config.yaml
init_std_o: 0.0
init_std_up: 0.0846
dataset: "wikipedia_en"
Each number is 500 + 25 x the weight over its row's rms, rounded and kept within 0 to 999. Layers, rows and columns count from 0. Numbers have three digits each. The size before them is the row's rms in percent of the matrix's.

# layer 2 MLP up, 256x64, rms 0.191, rows 152-247, columns 0-31
101:518520484482561494497501466504531459469436455490498488512491466482508529512501553480515518496485
107:548505468495547464519502468482554491465444507497476531493521498510565479530520525511504490482466
116:512527518505511487521444464508529485506493516476516441478508532501514497500498529430525488506494
090:486472497485489515490491445508479505572505456509491523533534534544521520463524515480494502501487
108:505501474513481500515505498504495506481475495491513480527511500549504491534518521439501555509477
093:560481459480530503519509482467485505518499476497521517483547514524520496484523511440534492524458
108:520521481532519512513457496476502511526505525481488486519482524512511500526545540489487571532495
081:511462463504511515514507494517481494515470430529471468459480517510504519517487517466523514533457
110:575488475495545508513498473451534515541482466513498545498532516514493476477538500524487502493499
092:524495520528514486547452489517561480489481521491503496502532532521517493507518539482518483466550
106:549530507510559520539480514485519504509483540491496503530485508508521563494449521509496472486515
105:490493501527498524507446482469538504497477540478497471499487532491508523530472500492565510523539
099:482470471499488488514526462505483517508500448543496511530496543509525489527524525488523478502460
100:514491488507512515469527466455499494494519537506498467487539548552497500470481488502482509518529
110:494447494529541481503510486503481510501464442520480492522501521491516503531542522501544525512510
096:555482472512480467546497497489506474522522471465502481475521493511533507518535487452482497501498
107:551483493462526517521496492456482522496495441513495510468517559509500487504517497497546477478526
076:506498492483514481543447487484514486539492481502476458504527516514536528516487560476474510564461
116:498497502519504474531480492499517520532485503514511460541523535475506537539513533469537526555488
090:513510476478507490491471467494541500499517467470523555465570520558529510471515505478502534493499
107:534443456484485539504465486460483522492487514501510501500499493539488525528516499524525510539506
102:540535465519502473495503500439509493494486501553527483501542480512516499511520460494499511492511
100:505458493461526507519491511494497522489514509540513467463522480499503496490493555472507469539473
100:535518456495501551489487520473493489519520495489483509523513537504502495476496485475486499523502
097:525490494472481499511465477525504497558525474525496509475545495499509522437522485438478462513464
098:521498514532503473492483500506514531541468439508480521519509545537499538484483545486494522506534
122:487497501483546516514488481471507486488503454496511532508554504475525497481483549462477456495490
101:517501487454516500520471441478534530499475492513527509537500473473500512504501508466551442510469
107:499439445534498479545502501487488497484465499524517450554495511467504510500523537510498506546511
091:498488490504568477509524506491527476493462476518467507507520503520491473530531483473493518501500
099:478447447524524501532524496474512518523483502512497473511485520492477475524519501474563507570478
091:517449494510498538488490516490481524567458478511453457521516524533490516481531491504484518484472
098:490446486492523502490498482486511530497489474503526480490514507469547472469498486458538517520507
100:475507508507500435523462489512515478541467502538500504550502499463522520469499508483517494539531
108:537477497536510496496530500479515467476473486485494463505519498545492560466485495476506473498492
104:503475462457511528527496433485526523491500484543529528505515527512506490464507532486540510504514
093:473487432472521438512501465476536491481521462503511508521524523481510521498543500465498505525479
112:510513484481544554488454526435520533524474489503510479502509523500490527459461530462503537536503
110:515472455483504512552512446495524509485505529538523509535530475487475492504503521505510479501475
093:528512510491496477492476496484504518510529454521520490467510522495532513508502504504515500527531
095:492484461460518498513473478490489514528500456512487468482513510498524487473523497485511509586470
105:521501444473501530498475503476505553499498531497501515524508561530471497468513531514517530516513
082:490517457563544505528487514503525482495444501513476534500519492486507520436514510448515530502504
103:472500493528507497536475478486527555543477510505500465560485534483499516530550500472521523537504
086:484468519505531526552494512494497533523456469514514452534517518493499534513440498499494523524513
098:490507509516568475505470500498503490539448459506510500560509470469495496540483514449538507513467
091:493473479486487493589512511503495462503453483516520492527504466508510508530508501453518510523491
101:520496512450507495543488475428506511493487508494511479512539506482499506471530516477500492478509
088:523460485471490497514485491489494507534526465504504440477522526537512475523515518501472531497472
107:514449466535494488495493502504502483509501445486529496482545529512509496520532518479526485558477
101:497483462502487491537414450514577496521499497511465515458545500483521501498503520476538476511526
108:515514515489486510505450473506560486519475505525529501506534539483510514474491477488505496512541
096:493510517503513524555492454490491496544471503531499472554490496499529529492480494472475496508491
102:476490483515511495471508470518511501495474497508460498457498479511492489500498540468569536540503
083:537488492458529497523455461480525514496514490519483492521517497495507508468498513467512475558465
098:503483530480494498497485452526505531493512481493490499483521516513515539441504541495551484510494
116:509505506528519513508519484522536471476474458503504487528532481508522514492515542497541458486538
124:499429469532535465521501477486510480479499489516510464481519506497537503524542497453525467541496
105:504472500516525501514495477519508552490513482520514495453511486511513510481532471493502490498512
096:514480488497483530517499506470483543503501526497493449515540546535487503456473508511515539523503
095:483461510537497536521468491512514501518445527472463459499509496506515465507468519475539509503494
104:508469498539520478560507483483487488514468505542493468535498492502517505520519493490527504529503
091:520502470455511481533486453516525516512506470509456515497480517506516492472514547512522495486469
098:516501509507538495511436495488507551551495478522488486510500502512513533481500502445508489514493
093:486479469544530500497475527492509523504493472499496501517521547516479515539469494492508523533497
101:503445496470504525497489517482488495499490486485502482516502546492516517473511504502527533550528
104:553499511505514453536486451502519487477500436487489530474520499531501513493526512484515481463535
101:482474478503506512519461478486529539566505489514487499535521519504496517527529507460531537558505
093:559515493486496474545509482468470509517477500478515511519478552506486517491517532492530508512528
103:556485459491550493490507484490530479487498494523462490447531520519523465460494488506485457500521
101:512487502454536499523440426480509527518457480530483512480530498523547491464478534483500522507496
084:534493487473570485525473465472519495505486493497470511541537505528525561464484499503544479516497
130:546508472478527480502459469496545472504500497483500505500536516490559522505507506497497516502510
098:495448494504503489503497473459489552505488491550545501485522493518504483521468499448483521505507
115:495500521462558478569487467475504512506482506512494480537492492473534540486509496466519511531502
100:510503465490473488518495473485564501521480542541492536520519533527501489505481480486521468482497
092:477483524516521461554484485497494506491506495482487477503513523494537540524519551497511530508480
095:517490441526515512466532496464475506488498513540466494500481503471541524519513484495498488553474
103:509482504517523538531477493476512498535507453501516518521563550529480501476500470498480504485517
107:500451511471528492509491507432495506476527512486468504542506503479499519453486520508476485531536
083:517521539533519484550477486482521522501509506481459540478485507510545497496467543515523483472514
107:501464525525542527531504489500480537545490526508538486494495515524469496525529486493482506496511
103:502490520490519518556488471485532500527453508480452468475520484546544496498491497424492490491539
098:471475483477500479531478470466480536515511472553522512518495505476496460507525474488499477521490
094:518501471479547443491469503482496497507480439531466484462536473477514497514500491506516530567539
107:486452506493545532522493463480502484495471520501503524488484536530492495482488491496592475482498
111:472467462498543487513518489447487516496511483549513504506522523518503472496547518463524533532506
102:504489514463514517532453495478489460492486486512492500520508482505570517495510519487483476530423
087:495490431507491471520522527492501489543500440530538479507498517492495518522503518486503539575494
107:548488477533531534493483478457497563511480477509542456484457519519472519481508518487550534506502
093:490507488482485492542461491444533491505487519534498470518510482507546513508520493461473533540507
107:493505503458548510503471438516513517557484522509495509512540516503516522530509524476506465529498
099:510468507479498494491494448461479527502477471496525518479489524530475487479497508486533482486509
105:522513505493508517514476439485532496524482544556520475507521471492523493479459470499494453512497
125:530483475499498518560493505514527491529470471518480471551541503480493507520457523496503479570489
111:522493491501517517475479487467488498550476479485507453507493503479497539488466487495486454529489
# layer 2 MLP down (transposed), 256x64, rms 0.147, rows 152-247, columns 0-31
104:515512506497485519489480513517506525467487491453494517530495464541469476482528482490466500497506
102:514526501475531453486532524493482511437438519529468505486480470531515505479515489521505528489498
088:488487528497480536522497520478510512488505455489498535500520520511515477527465502496557481503530
090:532512569510475507506475559534480518477509447486485472516520501490464532468497478532507544497488
111:515506538534484476503492486521487454525494512534519449519477461523555501481549498509464464493511
099:488491504492479462482512534491519515558514491509462492506533530466470533520495479501450484496499
103:461498482475501477544489525444545506484540484492511515513480518511492554509509468536495550485471
079:508521546489470480542519503522481498467467527537472475465434503518477546443514490499514491493492
119:493547486500499515488466516506499492519461487476442478476445509527538511463501504475531529536534
077:481506560509536492472502509494525496489473479511506497499516498480532504499460560528473484477517
108:506480533512532535485553518488510511526482490476469472511525497492487522495522504489499487519521
110:477507498536486478479456551475534536468491558488496501503523485524528540525507485495524506494505
104:490497549489471498503476517458503508464460476519535547463502528488542497499484488487512523516514
092:475515510475518503516517486499480460471541486495479569435512506502483521464530496506478481491492
124:474512520483492500533463484467526499481508494498431482474527526496479498530519459507499535447505
097:520528463492512520526447479479548492479530511480497487458544486497482488494517484477471510509511
115:503475533449472503521486530475497495487530505495504483510529504488478492486569494543531508515501
091:522496456495565501536469472419523497512498472530504478513529539522528517500497538479515484541487
091:482515478478515487493509496528527547486495483509512521475491551489480419488477478506507478487502
094:528510506544508480504509490478491504539499485512503471477502492508463507500541473481487546509492
115:500481447485468475445498544539486554529501511477498490497504499552477549506499469506504467506507
110:538522481496550501458516497507507503461517494486533462460500501467494526507515492459467512463498
077:489505504529506502461492502536458483527507497549522481502491494522526493537563495513472517458505
092:490499522529514522450475513461482437501474489469531506490527489489501490501545473548509518477502
095:486500479529491465512496510471501490447494488541516492477514510526473541498497477531482512521508
101:482531492515491495500544503523522500520529520510496500455481492492529471467543517521479507489502
114:482542493494509537502503515523464520460539519511512491508493437576536517491479515518502489470546
108:505539497467484521525502481460519526476491496493443512531505499504461459486454488508524461515486
125:491446510469516467538497516496543492520486507479475447484518468503520517513482451493550481527527
086:511514513472475532466497513484482539475467489447542519531493498483492540504472516516517484471515
097:464506499448497536522518507454505553500487495505462504497468500504471467513484458499517502510500
094:536506520470465487494479510525539523454490477440514493463542502513478502502513476503484489501468
091:475480517496476513487532507513485471508462486512507480496533485475527478496489491476486533431515
097:485498508476520502510498495517506538493521509502484476503527493515492435476492462514508475528498
106:505527561491550502507476479524518509507486487478467468464465529483544493499506503493449524509509
107:501481500451520467489523478490507449498495493518483513511525514491502481498521500525480474557525
094:500543515497506522537510525466516497515504534505515504433500476505486481511509500522454495452498
104:492484500522497534488455521483491509480486506538528472502532512481483496510509508503462486492504
107:471465519427514487508520517501478478492509528543486506551517510516475508490428491483556501515482
109:481452534502496466489496535467493492487491495511509473485522488492495541484553525527500496497531
095:509530487540552494486510480484505498490546459495532500513508483474475533494536485486473513477467
091:441496493523484506484509526490475489459451525539538504501519492503523518477494504476503489487498
074:475525548492486486494549503485500490514463535480457524471468457526482507495491476516527480487451
086:467529481540502511546500534475479535490494470493489510508461491501485510488519505509520476488475
088:490536511522511545496516499497507488483495491495492540508508480503481542501553501516494478474444
102:506519524526510528466501499506467492482460476506528540567482482483466507496522505535523454476473
085:543491536498543486469516476509506477496505484478536549530531510487441498486556501529493482534493
106:514494524473505519485471472458501470507492495515522486486530520487508540508479476539540497476515
093:489509514493508491519471537456484505493515515499468541475514489481479473528537487494498497466529
116:487533480526501480509523518536491487493475498546534495459522525499488519515473490452486471529483
122:545488456480515517519442484451537473504501470522478503485531529480527511495512491494521483496497
103:497514510500527512538519505422541505524528464476553498539499481523464481507487460499481550478453
097:498543522480543497497489491537540503513423489509505514517520485454522467493515493518531491517501
101:488529538475464479519537492514475469498454547505480494521457460538465516476509494519522489491493
097:545519479512528501523495472426531507490525501502481496506541505530526499467487531454512508529480
089:533520499505473470520462512523501494488513528495536487486510506517537472485455514494482506420509
118:495502542471556513439476505473456519504529490473456508478487501513533565526506516480470492469513
115:514468490463527529517491492434503487499465509541492482476525484513495544530556475539521462525521
102:502486519494513494519509542495504450534480518474487448513482472461530500492466535471515535506519
102:510508506508515492486527480565498487470514495497533506473504507485484496456492493510504440487487
093:498501476488463486500529521499464529529506486513530521489510478509462486504531463496516482519524
115:500475502495505520484455532486480521487480494484457497529549479508550513511535495486526516496514
077:471519474479494509472477529477498519470461500496543531513497484479510534509496478531494484507469
092:536484506486518473545505474478505504493544523485497483462470503517537499493502495529503515462510
090:496505470456501504501544458544516533458488513507490507503481434509502479510524525502501520487496
112:536521528502464491496485460518515510463507508489519489520511469486494500512437494488547510508494
102:482481495458537493520528503515519504509491484514481503485499544477522511479507480521492490461449
088:464506479539533518512523504520532464492537511466466541516487469476512497466452539533476497461472
117:520503518505517450503504538458500494521506497494544513496542537491517533492452509480546517452500
092:482525501501475488516470530495510464492467479488514480523496526545483527489466480462515495484526
089:488531466488516493519495502429499513478448521525517486486506545520500504477509490477489533501505
099:544498457510564512524474466443531492545508483522511480504536479514569495480530482495528479492492
126:522494501477528474532474502501510469526501535541491485568500489507502520525498533460498475501483
087:472530525489496519486520477543494539518501491495491507470449514486521439522537509478497506464503
109:541519477503525534528528517475473516516521491462505516522508474481523503528515466463516523479467
111:515498497500559512477484456479486463492474521538494516527511526505521516523491483461499506477494
085:499491505520519519469463501461505534504438498432496523505501473536488497456502452489542524512516
089:469505546530484464514533524514502467478466507508499513556541505485491520456471494468508509507493
101:492481528514529515520522504462530491471483450498515482473535493495497492524508478488528505463523
110:509529481494476482475534506512475484533532537540480505541521549459486486441490512481556500469502
094:489552497483493495491530532491518518499482482418468538482460491486492501517486499485497489487499
105:517509479534455463509517535512516520478564507439502553461477483498499481489489461497512546517465
115:459538492478480485480472511470528475512509476519497513514511510493522468531414514488492499530531
107:454525507471525505474474497501507502484489485506497537458507518492545462536480491499486506461505
093:468494521512518503512505491478527530457487473491499515484533502510537525444519493546518456528489
112:483482498492456546490537488504538527465462518472533505511504501489508544512530481502475525514503
117:490514473533491478486495494519508494473514493495451529496485512521473540488510486491481526512496
103:487516478485514465448511544529464497537491510491530510489509503495487515492505493514455492454531
072:487514491529493493481518529470489528536502497534494553487529428500472514515542479489500487507508
106:495527483490531454473526548495511482504508494496533477482499502501507536497508501453540549469529
103:485543501496495509474496472496528534499525525487488529451497511466516486547508494467446507519504
100:513580471491466453487505490553483510504540497532487536531487502478475511513427505518481510474456
082:499472518500472507470511512477524499477499518504489481496543557476530506537496514503515482495522
092:461475489519532498539507474516536468546501507465536475497459522493501453502473510509507492525451
116:525505504507525531498531529541527466489469514505465520522466508485512464510518496503487467566485
105:523524510451463496469546527491491487545473453536498468494490478466493497483480525490485519490490